config.yaml
num_attention_heads: 9
num_key_value_heads: 9
vocab_size: 8192
hidden_act: "swiglu"
norm_place: "pre"
positions: "rope"
init_std_o: 0.0225
init_std_up: 0.0225
learning_rate: 0.000393
beta1: 0.95
beta2: 0.99
final_lr_fraction: 0.0
max_seq_len: 512
doc_mask: false
train_tokens: 518400000
Each number is 500 + 40 x the weight over the matrix's rms, rounded and kept within 0 to 999. Layers, rows and columns count from 0. Numbers have three digits each.

# layer 2 attention output (transposed), 576x576, rms 0.0233, rows 452-528, columns 0-47
469525532431481442557594480476483500534494517537507512503465547518495521497536480433476467554515432512550453501625493467507471453543533523477473
451477427455532545505514471500534573482459546553564535519457474555517532499453465501502431564489442499436494475424500501522553479567453543551533
421606469464500509552473513506486571516552560512512540549459588466462508469521521501493495443504491425489526510445480502459496527549483452519453
559496537446564522487506507431540475542541458443463502606534493432546585543527557422442529602484479502540566464383489527458492473522498553452582
493440550501495406578520498560549515513589568499503454537563517450516475504528440454453497440444470569544489469522428493501569585497446513527488
452456454471460465441525479513439487481415469482504545539458498514473482555541478521514574475503496506520457510463527521507553488526490547539527
512520500498484492486465405577495523485561543498484523556510486504478450473480422514500510396499567440469501554526490518448613538547524454578471
596551547483492427459491476490476449493489500545416499481486540471497488512507487511513485518469500533495513491580515434497432465512505525475516
569513565464495486547567501526412489469442499528503577479449555510559416477565570518514549469510484468492499541538504474468454451498489485547507
458490457464465386464464457538494458569457515535479507411557510432484520546488450513516504589408568513489457454520416514510478474444605438575512
421579564458473480502525506571477546489445522471589450564594459473498507477454499485493467479514438492493421470475531513412479424484490547486514
517558472482500523536487518460489502531454511504551525536478431531480458456512507506466572523479431517467509542543492498540494455484528553463450
560418513575519504473464539567448409501513501505504513516531465582492507538563515471506520465513510514499466569538519542516417588517513491411475
487557482469389553493531491467602537486570490469499481520521517499478559504490464515518497554549501489503540525513527497478517555448488486494538
426437495528502512487529469505434526554555508471499529476423509459424478455482552423526458456499537492528475528433572500548491554487514548525505
549483467468456523467505466463504446495575505537551526512501485486516463499462473518524532488420460472482452419482437488506543458505512500535498
472508442507466499520577531478501543550510457550511494493502545551518504464424499536513520430508421489492551507506459459460546477558453522538502
457555461507492530447532475456447488527477484548470541463497515484529465585511496521514520593566503494485466516466481484512464495453475502519487
515501542510502463497521523468610542492471516492476490522550495485537499505410483461571565475527439544507456477450517476524581544468521540541526
530526524560561449558478558507558515552525507505487514496465532436495514468524446487455476476546440518543522522439505454485482527554496495520506
497502515518508485545538522475523433568556474530453469519473466515459438536540536490520472521595492472595502585468519555514423463485458554445576
503528452480486510475558418571519519527538474535542536513508500512534458486408537499492475471462566514501433510520395484544505502553492525552465
491428573500436484499519455426521517505560570409435439491551492486540536454487513445451564499503466518576504480536527464433526536491473512467483
517446581480454534516472459515518464500507492510478578479517503491552485477544455443543525448491559520530488444505497515424571521507483472467443
413555470505480483450600503523553516492574523494507450492515497478530462486487496537478473503451502536507506473397532453505481494549562548538496
445475524592488556408503444439440463455468514470563493431484471532536529415496562460587522424501550495469550497540522510583485482550476536438441
515549489500504576552490527463555500464529441532560498493507495562491534454464427453474472513463542576492442542533463443542501503465477484504487
515524457482522486538514478400548534542552526442474515554547561512538487501501567519511512530507457559499401523549512543514463505475507542444480
515458497502433481511557492542419479529444489470483550497450536513467464462581556450601424575510518439544473465524508431481448445517478569466504
471455519526489468537476459488522443476475467498456504442474531525493461502486503499442518444443564471540571555452473467450564492538450544491576
494551530471538433500524510446447521457428523499517517566529526509479474559510414504504495501569544525427458481550493513534529483509536504538501
505489523482460449517446473554603451485512479463496552456537467505502507504508480435468510519517477521514495469467453495528501499504512543479490
516486548443502457521613540489517527497446523563498575470457562465481404433551469476494480458488520539511534570483487508505526405464497532559464
510474465514512499486592456506507585459536562500505505522472520484447479442498502473543499501495519477505511516505474520539493477543494513536462
500547531487547589520541556482493597520594564486498516612447504464526529493481470515487557509473476505506447586417583540478540473546505451482447
398423467493536533569483492480607520548518430544533414506541527511534447553544457526496484462597480461538538492391576575536522526495530445496515
544432467498488517494461442464489437499536436499445532435551544501461457510523443441470530483513551468587514573543442477445446552493586460477535
416483476491447507488526467481503620441482457526494535542478495485523512479509489532463544467466507454501462505506493459556497439484502476556449
464461458536514452527493425457481472487483464430501459542500438494523541551506442527459496503465470480425559551502472488474522506464545463455517
531495519451567480525508497479468510579489536464502534478509478463532542472532480506574470560513450570483495522493539528483487539451441530487515
432484459507456437551571518528519485459536550569527528462534509639473453546574417497541477418596552468564421542535473576547521509498509527503454
496545526508514516582513485508520530486491437490541536481514489503486515485539529558544482481502592517458527514513517488483414483513467533482539
457500514421447478434492468525491563488553481472483482528426534390442561506506475457487527527528487473500515476570536418486503526493444481487505
500480514532543469458489575528493497494561492485470462508502502415454427483468483470480529464467506559505504480453463515439505547592499481452440
460511499526539497443508494569535530520523464509475415432445455497495511479513551506576396480545477552552477539446499452513485520443489534448487
395431518575520514501494399528528613552427498476539489435557504414438531528523487442468460447566430532471449534512478462516552497525554557493506
468425473514481573527560461563451438478494452567474479444480431574572457483434528573552542483510453545493468506344522571544552547520532520571431
510458506510566476561471566515478429505539496448492513528498471495478521524509487473564539531525517481523511453561523576458444522483453492495521
533549582552445468488436444550528512521514489491522487540535503504409542462414521453455562437531483544510474501674499401522511490493513459540551
467531535499507506478487491462522538509464485407524511500486441495481493534519523492481459466462481410573487488416522509550474527571488552570526
504569489538406518517503559527511473548516457469506605520483525464522462573462471412575575495504467525495543539622443436470530499414512482504436
524509471450485466471510488489469524554548475598560446416507496514573435523441495571480472481417462544424513466505525580578531522477443453532424
486566485483484598545509469383550488607573436480492573484574471532462475492533456448526487518507491454468489433516465540541468544481565558533551
502507542486511534490508466500429486465520542541445434518469529537521500448522486487487496490499538475437514510472523500531501519539487516492513
476432421499489543565506511466464430464446560520467491475516531458514446524508514480481465494503543488495511445530534534457540515456525507529512
544506472551484410477485543466531552471523441545507510493547511459483397501439577535476451510454425451547490474534557474480424513445503401480469
486546490472544516503503485483495542487534529454519485445474541496482459478557459504455445446484511467509503488466518494514460494542438443455503
486559445500505535516521580513472528488532476500523470557574516538460461479479481542535501461438505493541505520454478517568506475567513524466531
528452494463506538529477534433470516474533561500481467491513496471499502474530517472465492541520480559483425459579493517478427502503500490522471
516550464519586525570461545452494587479526429415509514554498528522561514526441404524463563526538476550531501503342539585520504506495495493501489
461515579538465494484500492472556537491466458481581546564534543464555476478552445457432457436504474503425496540503541548475488468498520465531502
473509558487523523553451480515450527489524554487450481544504557464554511517535523454461465523462491477523510497510488548526462468464484435483419
502500526515506477537507448478504481511563518501541468461478497512463499508470507435479528485531529492537455438476509554476509509484487412604514
499491487495506548489510494441505506495555537498478534488472488485499507540488456456560460431490553503555573529416451509464571523526533493474424
466524491468487416541468549503491481441497493484495499520467517465597459542497484457494557560439499467499514498616451574516523467551543428550481
504485462482499499454477454476520523452484520513437465578474566498472519407484501425493516507535481464551512532498507559478454526547506470514469
502493509491523484504489474480550559517445449542548505448513496488487501525475538475557524446466466497482479486494561523476414489507497487499463
526513495530504456457496497503468443513470527469451507492513495468419457522466488536518495546484551453447468436568509455488464527539497492467493
479454496494536572511507511488511502552512471515419461499495459496440529557466539492451496579460460538575512470501439459507453476462515513448556
418529465549538537497512490511449494515522526488473494487421530520526491413508525527479483558527531478495468484530523477550517488460492514479455
551570460539555442516492503495509501529526530507521491435519479413547454480488563592518499527480510544424457524579490519495471513608543534543561
441439473473470493488512419479535458472518443477457421519432463491487551489437442487473459573499539542544477510463531502499517522465438494472516
484555506557546503517509507480490437542508466455568526473534533464512549460506477569545530526452520528585481539442494524551600546492554511501555
559509466534577468538566526537536490550539515518493535454528535484498503480441496474453492551458449504520536543456488507491489493498463552503471
483488491467532567560504460458523440448422525498524417500450544497521552493489490444489411555493502483553548480515542468429421470502406499414524
544485518492503538527468490525456510455449532493457447497520482551430560424534480549468508486433555509508416558496470490467509523480429492440451
499526495535555557514513547585517468530539542566448431469472490517497471465447424551520477476473443510471499525486513481552516488535554512518539
# layer 2 attention value, 576x576, rms 0.0278, rows 453-529, columns 0-47
463525488526448530506489493516573494532459466462556533488479502459500523563466433559504428526540493489486522421580482479498430530521536499525547
527540513453488464448445463539439508528452482454502462497526487500471464507538554571580540545509479505547476476449512519491490473492460454513424
489456426496442471492490519518442503460488476515444490495480574541415481442523545560549504526433499483544439446460472539522423487490523511598515
491472547466547410470478502502510545475477522468540429582553474551522470520575462546492556565554484408479444528441519514481493443528488560508545
509519539444544532547486508547539491535534494580536511493466504550542482538467505460482532472537496517465483516545494448498467439450509520497580
553462499466565538540400457458526493553458529461486452534480483518524547495405473511470515550549463461526518552564553467517474526468517477477494
499498460519518514474496495479430504482503472487465542494455479488550526517458571468508520468555478537481548527499450472472509457501507490515531
547494515443552540591514473509524488520451464488492476439464521503503476462484499577522541496483485494424486494460447581522607505393535537507482
544477564469508499410495520518478452522470508496494455538481570485527489580479553562486400482485508528566499539561566542374484415535443579477453
515523472519489540455542488463539558526495558500520593496540461487527451492485464530484425489482465476531482498562543510515479475570490503488531
507525481539492501503544471484433483501457515513447598494454502471441522559498584527558583457579467535529488487509565515541442542543521554518478
495527550523441461504539589495477529524523480564583448491466387486552508443510444575490541465491492551408541524493536514499494516504504516437481
486435467462507446426522476460493563502527524499475514458507557504522446465580503528465397489486513459486472390504510531492425467492520473489464
538550520469520439450415499511478506516499494552582480484540512452511493479520492572510508506509519542424535514424515439442504510528509522505526
471430463475528522530472574535547480491467552440500575438510429468565424461487488505443379499520466468540501547492465459529525563547414496492459
493520499467479428494523482513531560511535475503472488603465465546542499469493491522516474489485478469396491522522501446532486475529533526469521
435508502498599471469566544577489452519477439502472495539497431471490451503551465525564402499463491474485528463518467535476505488501486523504457
446524425530479483504565522481510535529545527594469507520440492515482478513529503425368499527534503461448507442440421435487512494465498457535495
516524483498552494563468458511524458515508491436484476488530470528547516571463419484531499542538502462528462516485446521497459505512493467520485
484564493460422487521510483545510476482534511587396475502554481449494477440581469503545496472465524502401553519491470459494543495435518618577564
509482550526497522468478512571567525563480429409507524533487510518519492497422543503498513477443499455542538530578497524572469491485479572556525
484541492460431546552533516495483564556522489443538490512513578543526481487476522521460552504471546528546552411480453511539533528453496494506552
491460460461535523547480530524494470510508534442511464569511521498561482547509498522532407456458564484456477436533515542506502551499472524453465
530617493467459431498542507512524526539420520570564491463528416535468469489461430521505507520464508499503515513443525550470468417508436520492505
480476405492523481548489551523521482497535514494461525496466494496491571520438424465497479432492494558456559591493492536480467467527479433451521
524532549445450463501457524479541498515505454486542528480548524456544501438469426534547499531461506465483536522499539469504440503477484547507444
495521575526546407482528487499548464505474523549487567495512410574483566482500494539462510486527579511531505583503482510430535441522545518509522
465537511516481511557600564452497534511513517571512501475519553489566493454498427506488559476474502508508570507508541520558490443491520519502495
519447462441522486529467428541466510539537497584606488557501514461585507434532475494500510510474467454517445509488560454531478520517443456507446
516521439492543526449487573584515490451389415554553513518562496518471533495467539508533445510462513453549452534504511482481436484405543517505474
480448535517490521543490464528520554541529484486521527490521479468498471538511488531452542551464523539539542486465466489535481499454487531508420
455557540484514494564503503539450561582516462514428504446449517527505447501572590485489500515434472491479428466507477572563542494519460478550467
512484527486561506559468501547426550486476501454551462540524495489495550448491506521554447498540522521524434505505454542488545485461552524498471
553489615471424456481549441626505531552506492495558531444445575451423487522477545487525492507528549495497539458455506577514506495404555469512528
452529471542524581479560508527460538469463471457530539504590446452479481563423546483513522489506508483423489492530473471510445517468480500481494
436481440521514514520536495484525501428440516477484485501524572460449478522480479505508556448491557555490525478484555533514556449518487472481498
568464483552526580433504474495526440536479520505493517482547486515448518476542476470454523454434555491485509526529507454527519465429501561514519
481501475513521537558455453456523502531529455456516527536451471501467451561487436459409532479572449566462498495496454497483521581591535471528564
487564530535523429502580521521514553445504525567486449539547501492462493468508519538476531469492564509460443485519388502475475441446510551539500
524524520464430535424502514486521557504466511599550422536521524445447435479529457455476474496485509485482539438500474570457449440453479577384459
538544478433417597430539502532547542484522529508500534518487498517485534555458461524463480553507607519475554473478483577520424470467506465529476
535494453445511501445520558569493504500505493506547561502499486526491508542478521426470485518516521498518473499531484515446511440542547464554497
518512515495533440553468502428412527524451485493527448445487461508482531477472521453533491551547491523488512566535424479404545462509421560475523
487455525532492476501495449439570473495531459514543515514503463484475434453529473494553596521489562490511545497484486415517517449537532506528488
443507523437495552536509533421512509520541514531502542455563437531531560488493487536402474543563608418494563524515508517425461451515525481466452
446563549520474526580437475422520510481411525527520419538490501507538530499512523534548517422462515564476557588535521498523526509462494514453492
460547549471485551524570505495473458514502514467501559495530517486555572490446441544559507510440568558476545566471442488520523409455515447460545
514424547495497511401522521564545427486494456458493529454480495549507487499448494420500492560478468572597570442577561527550510536491458495460478
517519517490499496569413457515545528544473484486503542511463526482404539498478413443465531544485594519488539456488552436533511564540477484475504
521481485485474465533503481495535469475531510502515517474474423458482518562440554405471554432498559540521482516501514494519539457422555537478573
539448432491497485440475450530481474448464465459529516529427499418519529558480466582576533503543493581509471571510492482513548450485475503526464
445434541460466549537522560485483484501513441513478477528617559533457521483525564529530441478524537494455475467497444553504453458442474536530514
573501513461595478482493475536445573500495458463588506528521478512535508481559512484515526463565501482549548521557484523543492477431472536473506
517530481445523526491482513415477531484532485482459489475519497528480435483612443521468513411533538435519434503512490455455554511491552557525511
520536498447514541489466510533542444542499507502408503426508447497439485494463546475455455496473501583515451458550504575477485474574513475534532
476515576476478501479482431579552520493531460467558476460539530530552510523503506535457454455472541520448536517487487547486519420482452548474450
542476572501507432541476490561468535536473487525537477483496490529397542490550542558574511477470431566433470485504508466447452479446482469474491
439462500518507442558469480457484486579498531459553434502448496555451593520535511609480528568451481570559433512451436424545537474427513552454551
539542530525454471499458409560463506520466485560539586497534541448409525518472506478530526488498463509455477540474508557523446410481494462578469
443437523536539522489467484464488520548478479509523545491526496495454458550520537454494518535502483456585521449475452477476567499475447470483492
461538481517503491479508519520521440547506544513493537547548499523457469465524530451521485472477457526541525477502557519474457508624441527449523
482511510502487466555536523480513461520495486524499557502492566525516477494456436509478513445475574526522463490515425504488506513489461485456453
506516481508473497474432512544501494543470483479512563590469475498548487561515526555442425432485503489448442539484547489501506540564520534492468
514486494471454471477514516542491475601531529473493423454560478455401504478474498447540487460450500506531524406490481485522534453448478455550532
418541445582512495497576570469572512559447550603528533499536516493476471515504474505518521477523486483447522485473468579458500512496541474461522
567464472476497521472447480459495488510517521518438440528478471500521492506546526482577508482472535512493484534494494483514544559556515506477485
485491476472539487533480561460498464404502547492525521498497471600539535479418547548549494526526514545521551576485434522474454466411483567511543
472414433500521487545531555500489481507451559476483494397438521456486406472551498480531528478503581499479486496483543473463529569472579412453467
514519563519490505477555514515501486491498533464507455527482460490521471474457504561511545513563479503481492514456453503458428457482436509464542
552535512562572530415553520510442502498502495515523449456538569486504531505523491491448535492517506524520489516530540506522466443508524444451472
515453494578431540555477541441513511448478544470525504431470494545552420477450510467487492530512480471480491525462438520520501464474558482512493
514538543483553519572495523504594542518461468418564480463556457501528530530401554462469513502508488499491491441528481536507447416486542461429568
456475453546520470502483446518487494472475536475525459528467493520566495491531527554499475556538518492512496503534490509536503542497509541493478
426484490518511553493525518474539480536491499484455554493568496449566516544531501502507476476500462505467488482512540480519474484508598470475486
494455437520439544482545559555543500522471547493495518450448494502486464436524455496496471538475489477556567515504558482503514452449440522493565
466514476522487476532417489494497473473504410462461544551477583465520497556501476492480544506537496549504488499457518394449482484463545432496464
555465543474466533531486500533502502514537504526490559506470506487515491496493559463448455484523475496489469524530498468439508502544492499516508
# layer 2 attention query, 576x576, rms 0.0349, rows 512-575, columns 0-47
453549491501470457487533493456474518500466442472541524476485444519514538555517546492431452533490504546530524469486525488505502565614542499518503
408541516522472361559445511521501520500428499545590530464505489458535522517455529499455438470526490484533481536507488576510400453476514491490553
513495453471480427517531515499432545448450490527553504465494491524536498491525552544456449553517524492537531504506468463584526525536589494529456
447485517587523475511443491513441489493498491478576481542464459453535490511461511476571568528448439576552444519503484488472473458570524478458511
449461499550557493491490492538481461572503487461504461493429497444495523444495534576514494510497474524535414516475447565484462480490540544457494
566492521530481582460502506520526513601561464516453519535500473508437561521402510429561563470504463495455545578478588463482574400487416460533457
513470500492542475507542486532502562418447535621531516470575579498468468534478467479435496549522481439457492454513476513487493457445515528466485
451493456465502431534482484521521506523494469505521458499477491485545531527524560531453487471498450601561447481513435432598493518552585515497532
479530532518399515482504506509448504541555476463475486462468466478473523464461467481556514497550559432482477512424581501495534480467479452419471
540492491511486501496491493490529508453394574509520522501529508597501475547534503465510479513461549441471585496520561532487468478471499482477492
522543509507503500511497565482489481433510449464521530475449575520524480453504518458469479528518548487481537513512516531500435529490551594474489
436462497535515458480498483529506483511503505539465548492490433533478513504501553482429534463461429544567468541538434472524479452517558541585509
440521532518519465507470461503490494488542511575493494507518400529468477514453603495438546524442415517557535527489484536539514471484550552505500
494424525532506551578444399561488479492459509470458444498496489498522523522493504521486516519548468508463556593511452503521520491562507429574557
417519530505520490485487484484554496501584510499468466492524457478551456471493531529510559443491441566522480468518473481544483488494520520517499
489480573520488461463486524526529462580518506536437419585559460424530471532485553472491497552508437503466455465504623447475541508519463481450465
425443485488535514501503501533513552505555500493528515555497453422526527507490494525505501440501470545580437468457448499505467412559489517542522
546541549468514514528478483529482457513473528511426479436499446521500463528499565540418492480541440434483515548474512569508549507467504441451529
377490500550502506542492476490538472515547505474547512545475487530484433531514539525558535461410502612518480474502471508514477529527542521552516
477459494469507513519443492485522521499511546432412515428475443479509572489472480585503531439547457495541511519488451464501520443505480485587478
528485534497468570532479470499484506472549419499454472464491561558462515478544531512489522505453501521457500516530462554495480546446470549537517
419503548501503461488481464482581515566483508484561435607546455441527462478465503488494528520510448479496477461552621467544548542499499491473507
441520465491520428481468538479490505552494577501466486523543464444470491536477542480465499501516476522484469450491593480554532522570501446505469
523495498475519502521502536453424602503402546503482490505447565465488546537520473465460461491534509484476521473522500477488510529497507437437488
535476518430493476533508413515456495449526484439459507426465497552555633500478496537510514444492486456517512487463411537535468470475537502582510
513509588511453538504469490555473502564466502610500507442508493543509504463548557590516474493507419539479485549540553550530555507474533534518488
481424580536517457559450505512597407493510487448489446586448424486505506512459515487509487525536456503485514491511516502507597510524508439546544
535414572509537502504473420472562449449495527469470543501474458502461520525435506509462475557541462559509508519465430485482514429525450533601521
621551528481523496516439532544423562504451535505484484370532542488568507501504518532519544456580456472460462542484520493434465571490485482476435
518618485498525477478586581508431557566427483543535557513500566468458422454540439568495544524499515494445486541523537545484536549529485497411481
493489529519513494526493502531530441520474441488478486557557427483489458566536572516471524530508395513522508410638466514512474508453535479497541
498542457483452454443499520519486593443443623598535580498504542505515530530573494479470488548456476516477480507489518490487507489527456440382471
534452530491521495470491472533502532468480547442541550491489546461530523516467493504437471548568450436522490502499438542442474476553469452454478
519494461478540474530498445587436541537494450483509530508454528504448504510487514552484470520453486554495494584535491547467495558508497499559463
451558465547530482512531536456470478486502424489492438502529440522455485482520486557573564471404502547500503496551540478520516579495565595483469
437431504435398564499477486394550426490512421522475437518528461550532457485460510502486539462514487503527535377458522520495489458495528478468567
540519505557436500438481481498441599505440525460531526457509610422536507499531474505539459490513450525523431525560587540483464546459494446450506
502424515487553497547511501557515465497573474461444475473535515476534532534465465461571469475489493392446484534514586522579491531457408543545568
464500506484545486514439466518484441534557554527533468502517506549515531525525495452499486558524533471547540544457486455543533418569545514536474
446618486465522507481585493455486584559500599478546475486501560431550493562568454581504486478483509435459496551475487520420492588498510501471523
528586498476510413554469589448447518458497425465496488544491489501487461467502516510540579450431527510511532474478538462476447535532551573428425
504562486498450517446518384501491481512477579526579509463543596474528458531481482465429424474506548478483427488457536455469454529486541484416470
441473457504512502468455484562485533467559545516561508543556473536427475514458491526402428480487496479519489524471471436542508503508503471497428
479591446588515432572506498473477539513473463554497543444519451503409544519513559576511500494488504485560415491522568470531490565454559504451497
488458498475482547483515598461439565487489449475464511548499479497487528454528493526524512476512542483521526520504488529500457512457518486462474
499406527502500473514479486487494448426554469466430483556492427534519523447428510436479478541514506498495554468437452490476549417491447524570485
487429501428489538501471483542478490499572534526475479496523557497517577497496477487451446496472540468510577476487534468566544533478535533592438
551459559524445563493507540470480523530452504446520419464451457423567517453479435472554551500537417452482464502543493481512488529393429507470583
499584514600524546527557517516500511524463496533479496479561506442435482512558487534513544460439488503492486511503539509483487596463547531457496
512456473486466528553463479484464436441525495477443483515498499580523564520441543442488500522543489525528494482433486503555534411476482461514466
538506493539472512488521517510480529503439485499480507507527502531521489484566511468563507425511457506539460497521546491503465533487557533440515
504433530466441521485493455467558502492500553566447452564499485466499487455460498528429445570473521465490506479492438472458554504480432507596534
485544461606469547502450477548480550567474477528514511457562586437437565494476455505471405527472463443541462543462549476459531480458493459582476
555410504529523512516475510560541442451551474507528491518453497544511481542489526512481485540457505541569560452556448497507544467516511495520500
445502510466521532498459532461475527567489501503493505513430546409549472488565470494553538486482451465478618495512444519524517469505438560482515
472516530545544459480468583548470424511493534518526480540491536558501509502536468555506526536428529482494486511458558514513550501525555477513431
487524495524545443546507568478478511503457456542497504523560495527460481466494469575504552466511490473508470515523519512504509519454509580462510
506492458471479518513473504395531549446477490425480515517510476461463541485468518549474495468510507471563457450488535517452437531440491499472543
470485472480491494554506534569480524501497522498456511497494498546539479498458477512490497533549481457520545502511464492504487475575510472526443
492474536532503468518463500449528476526485544540499462494489478560502524502476541475537489494525512542529479462498513499531520517498495452465448
482479542537542477526537462495592528552499517512535468519441428408516462506496487523548499446523458505505430565575492544517481556454507506547563
548465494457487462500426516510528490481475485491505510473540466560508511452445484440478536549564562453516516476517558498456524418486470461469422
497518481527481537423507501526444507552467507573526449500519545491493572504542526480502485472450470501491526513483508504518478538429535470413473
486568503533567414472535538504466587552480472536473491503459498465517466485532436544534553504465477504473504527529508543454499526464528498483536
# layer 2 attention key, 576x576, rms 0.0347, rows 512-575, columns 0-47
478486545509394471489555583512504477513492522560496575471475496480457449523511523434615478500428543531431496475538487555441474514461541501484535
520484503534512533528542507527477566427489494431496500470559460463571470490455540428503491458605481522515439471512497439493543503501546511519513
509462466455529491472496500520487518418491563451468463401423476509550466523476407542498509442606468458458558502534463488512496481591484484583519
479551489532497538507512526518466559540424561510543395490557418535516419556518498466619454494488493485408493523475527624415541469479533512441519
482462455511512525542478469455439501488498477443551495532433477510471486471499539441541515464540513517514508459459468505564549470475474524477550
436498508506419524469535519490537465471519489568446496527559512508477525528532562477506585541446583551545489548481583549515524460520518558510547
486505476478486485510544488482504596557462566480498504443501509503556493515501467531443469486509457472529520466533524453465510520594517490493427
586549437546516463510497499471497553479491567440482476563466467458515406500501478532460519541564467467379478478488428572490493525514507387466445
379508516492469503495511554462482481479510517501533496491549525509443499569494524468433500490442591603540525451566529439436533522450532542498471
539485478519452511538459526515548497467524541486513485496473539463497441484449520490446455547497512505478461453477455479479472538480444486505486
564525532483487528492586535524479613549554592522488537459506473493525444541563425550502481509530505427438404519522440528467417544468478474463524
406457453514582528447481484550534475499484482486388440564560491527505518488471524459465484482486486539500507448481480471552512537528543448477525
442509427508543509500480488501548473499442463518515441546527429496552522510506593467475516527515513507572580517509480470509574438555519536538532
456487495417479506454485451510540489491519494510481531522485529478532540484499497453456500438479429544508524516564602457536484504511446557497503
451472450549492504508448476500467475542482402530523546587576453567447510609566599459444519517491510602532514517580548503569475460550547543478531
419488506510520449554492530491526374483489456495525441551513437555514511482476545440539536477460468554468515481517477577535529369506477570583529
535502560518518523451519523534539471414436457482537475559534530558492495550571555428561480534427588581514502497455454489418560392509529538550536
466468488504509468554494483507469553548437517481546456484429443513501528506531504488522542405541456613501561509569490521529438502483490514547452
512513473530490523472544526448548400450460472536517539526488543526506568541523547524526496484470628600502468450504526469568535469488522490520457
526453540459495523489512529537466516535565521497562578541499550501426549552496479484537520517489511576506556535553552529485477425511501580563518
478502509488461517505496412515521491532477442516480523533540529504445570562477501527481521478518515565492468488574507539510495446519518444525500
475484545517561451476452489469488422514495501456492434569527442613483494460530570416490544525430493504510534503442499477519592436500537608525474
469506489450507487531537521522463401439494555457488455582431470585502543466522505493474518479458514465465480524483485457545598459518528575514495
563510509444525497532509506509480576508511583511506556453505551454483408477478410530458521553476459387434463542483484508458489530478465512462491
483447517478476564525460470523531619518573513538493510454559558427504552487478503460458477482485519478509532554620484542516464512528458485512587
484479494538533472505486521491535391462460505462490488539475382547525519514465555494489568469463419526437485525505510458489533448483533472507501
473441551488594452525488505533525468537499451490483475558504530473488534467512490487515494463469474530547509465517510473573490513479540613496558
477510573464488521454420468542509610539571521455520597436517572451500531538452449487517450482536523557480528507582551498537451583477501412507522
508494509489505479481444480500420621522504558503521531500462527402450535481475498505439489498578443386443480487504539504514439593469504431548556
477512495516527492528493530445536469533403519490483465547498485589536484425499544560493577543500466429512503498453487492431443514509466472476396
543472491487523376498481435479509369484505482478485469585520480565456480462496490488505520541434492547452493491499488519530528443446501518578490
552512523486418524509474517513514603483484589521512488476468559418499445473498478531499464458548557410403476528466421524509486582481478432502474
539480489524498462526431478460493608512523550476488520462546550424476475513483470566483453495568475429456534523577502509514444622466436474549528
477523498410455567436563510520472553531539526506515548503482588410511511505493463467463491428558509478419536518507578464469519569505543483521475
444486521519493505483573528499503328480503419531497442574494436613495500505563561507525576478393505531485443415474516489511590459536506593557499
482483515458573500546495443533532363453521466505499461518483477619502525466483521520576496528492522498551469457490454499535545459467550584495545
454536516507539491486506486504490603488485551499482501505472546440505542514503456511469492454466471450502526487545582453533506581527461506609492
445500512474527474555521480512546396533494424540473521537459508541493549460463498505512524442410468517553478553513516425546569434468581548617559
596543455440441501535480499437514578497528575407528572457486576451511530525518434460543458574573512488469526507498575521421438558480516392402469
527525462526513524477537523444493554488504564516465479423499507457520462523538442525444521431493521401464535522495485570503437511516446506505433
480521493522464533444554518516585453495442508545545462468527464563559506556567514535507489543489499547590469468465496502482491439486512440388494
512525482429454602571490513565548506423469576531529392500486486522542454530522502449464526441549618471440557468487438488476426508478486522463524
462518545438378496498485524476481560494548519464492472472562552422489513499548507492491451516547548457482578551540522436510442477480484468491499
531486482558478415493556490517462413478504515447576538560568460477482466487463547540511530553512486515476395454520466391471546458540489526566521
500516471572506444564529512577508409514429474551513491543504453597465541477534542533556506527447468520498476464505513527530524455510502600508532
533446521516459506440451510508503551555503498494543516502518440510503499553539445453555439596514488556524534497533467505462412510520510504395572
495490462458522530522510521453507500487523544428486504512565469441490518522544442518418492539462519494466469511521433466515459515506500552511516
439495498514571435510513554437479593548401435544494520515538473498511512446450497525512546505527399444515518458564529489477391476526427453488521
472555501511472446513557531470528399488458524537456448560472461474500479421481534496471549401512520506540477447508458482545571516468494509563420
490520506464511517479476517555504576488574471492514520469498475498479574553542508437535424546489490513532529547576557576514462519536560444444539
539514515506518476506514489526516409477459512526528494542498390563489466468475555551498519500417509496588436436493497489560522412478499546518537
490498551497537475439484519515490492552526537508470506435573446487466534550554424524566420511578514424512500491524422520534441534513537576547484
499526525484463499547498513489558505503483439552451479462507513525506528533560472580536477557515471448607471405531500398462445470517475490507432
532470506463472559453481504540468511559559533527507493433509516459437613618546460498487467486475529496498472537540550569480505545545468491470533
520482497585550500531492516520484468499422472475473504501485472571496502490514484547562550454480489519511419528538430567497521477487502544498470
460475514538529560446541558497540491503538521520478508474530475412505582584615489454475470527468544511542511486580592523479491545511528439483452
486496505509517427512523523528515405510450441520574446525484424552477469540511519507536510510469483540559415466491506526465558481516521494464432
449486492497585499463490467559547514491472549573551514537494438555468466492483512473550508505520454569495468428475454481541556410514547567541543
550431457514542506484498476507508427489555505457491529489474461504534472483545483497496513594491514508499542487507468463444409459481520526469525
493498538461495438497456521513492496490535470488545590520538543450454535468486463489537461507551448469452540540552515374578449522519469480501524
536483497541539469511518462445458517525431477472448505510474526455423485468424442486495521440513413491471534551541464515548530545460453547572506
455513534506506478535467516504505516476558523481506556479537476489483543519485492491490445577472438487516529490553521496452449508490555462507515
416504501543545471531471547573508440522460506505445485512482493477498561456518473510481524379481440506475488500498557524535531556471450479543450
523523523527515451549536498511474452489409468572506450579427439577489500475509533499514525457477521560463443506463496511480595433481441536529494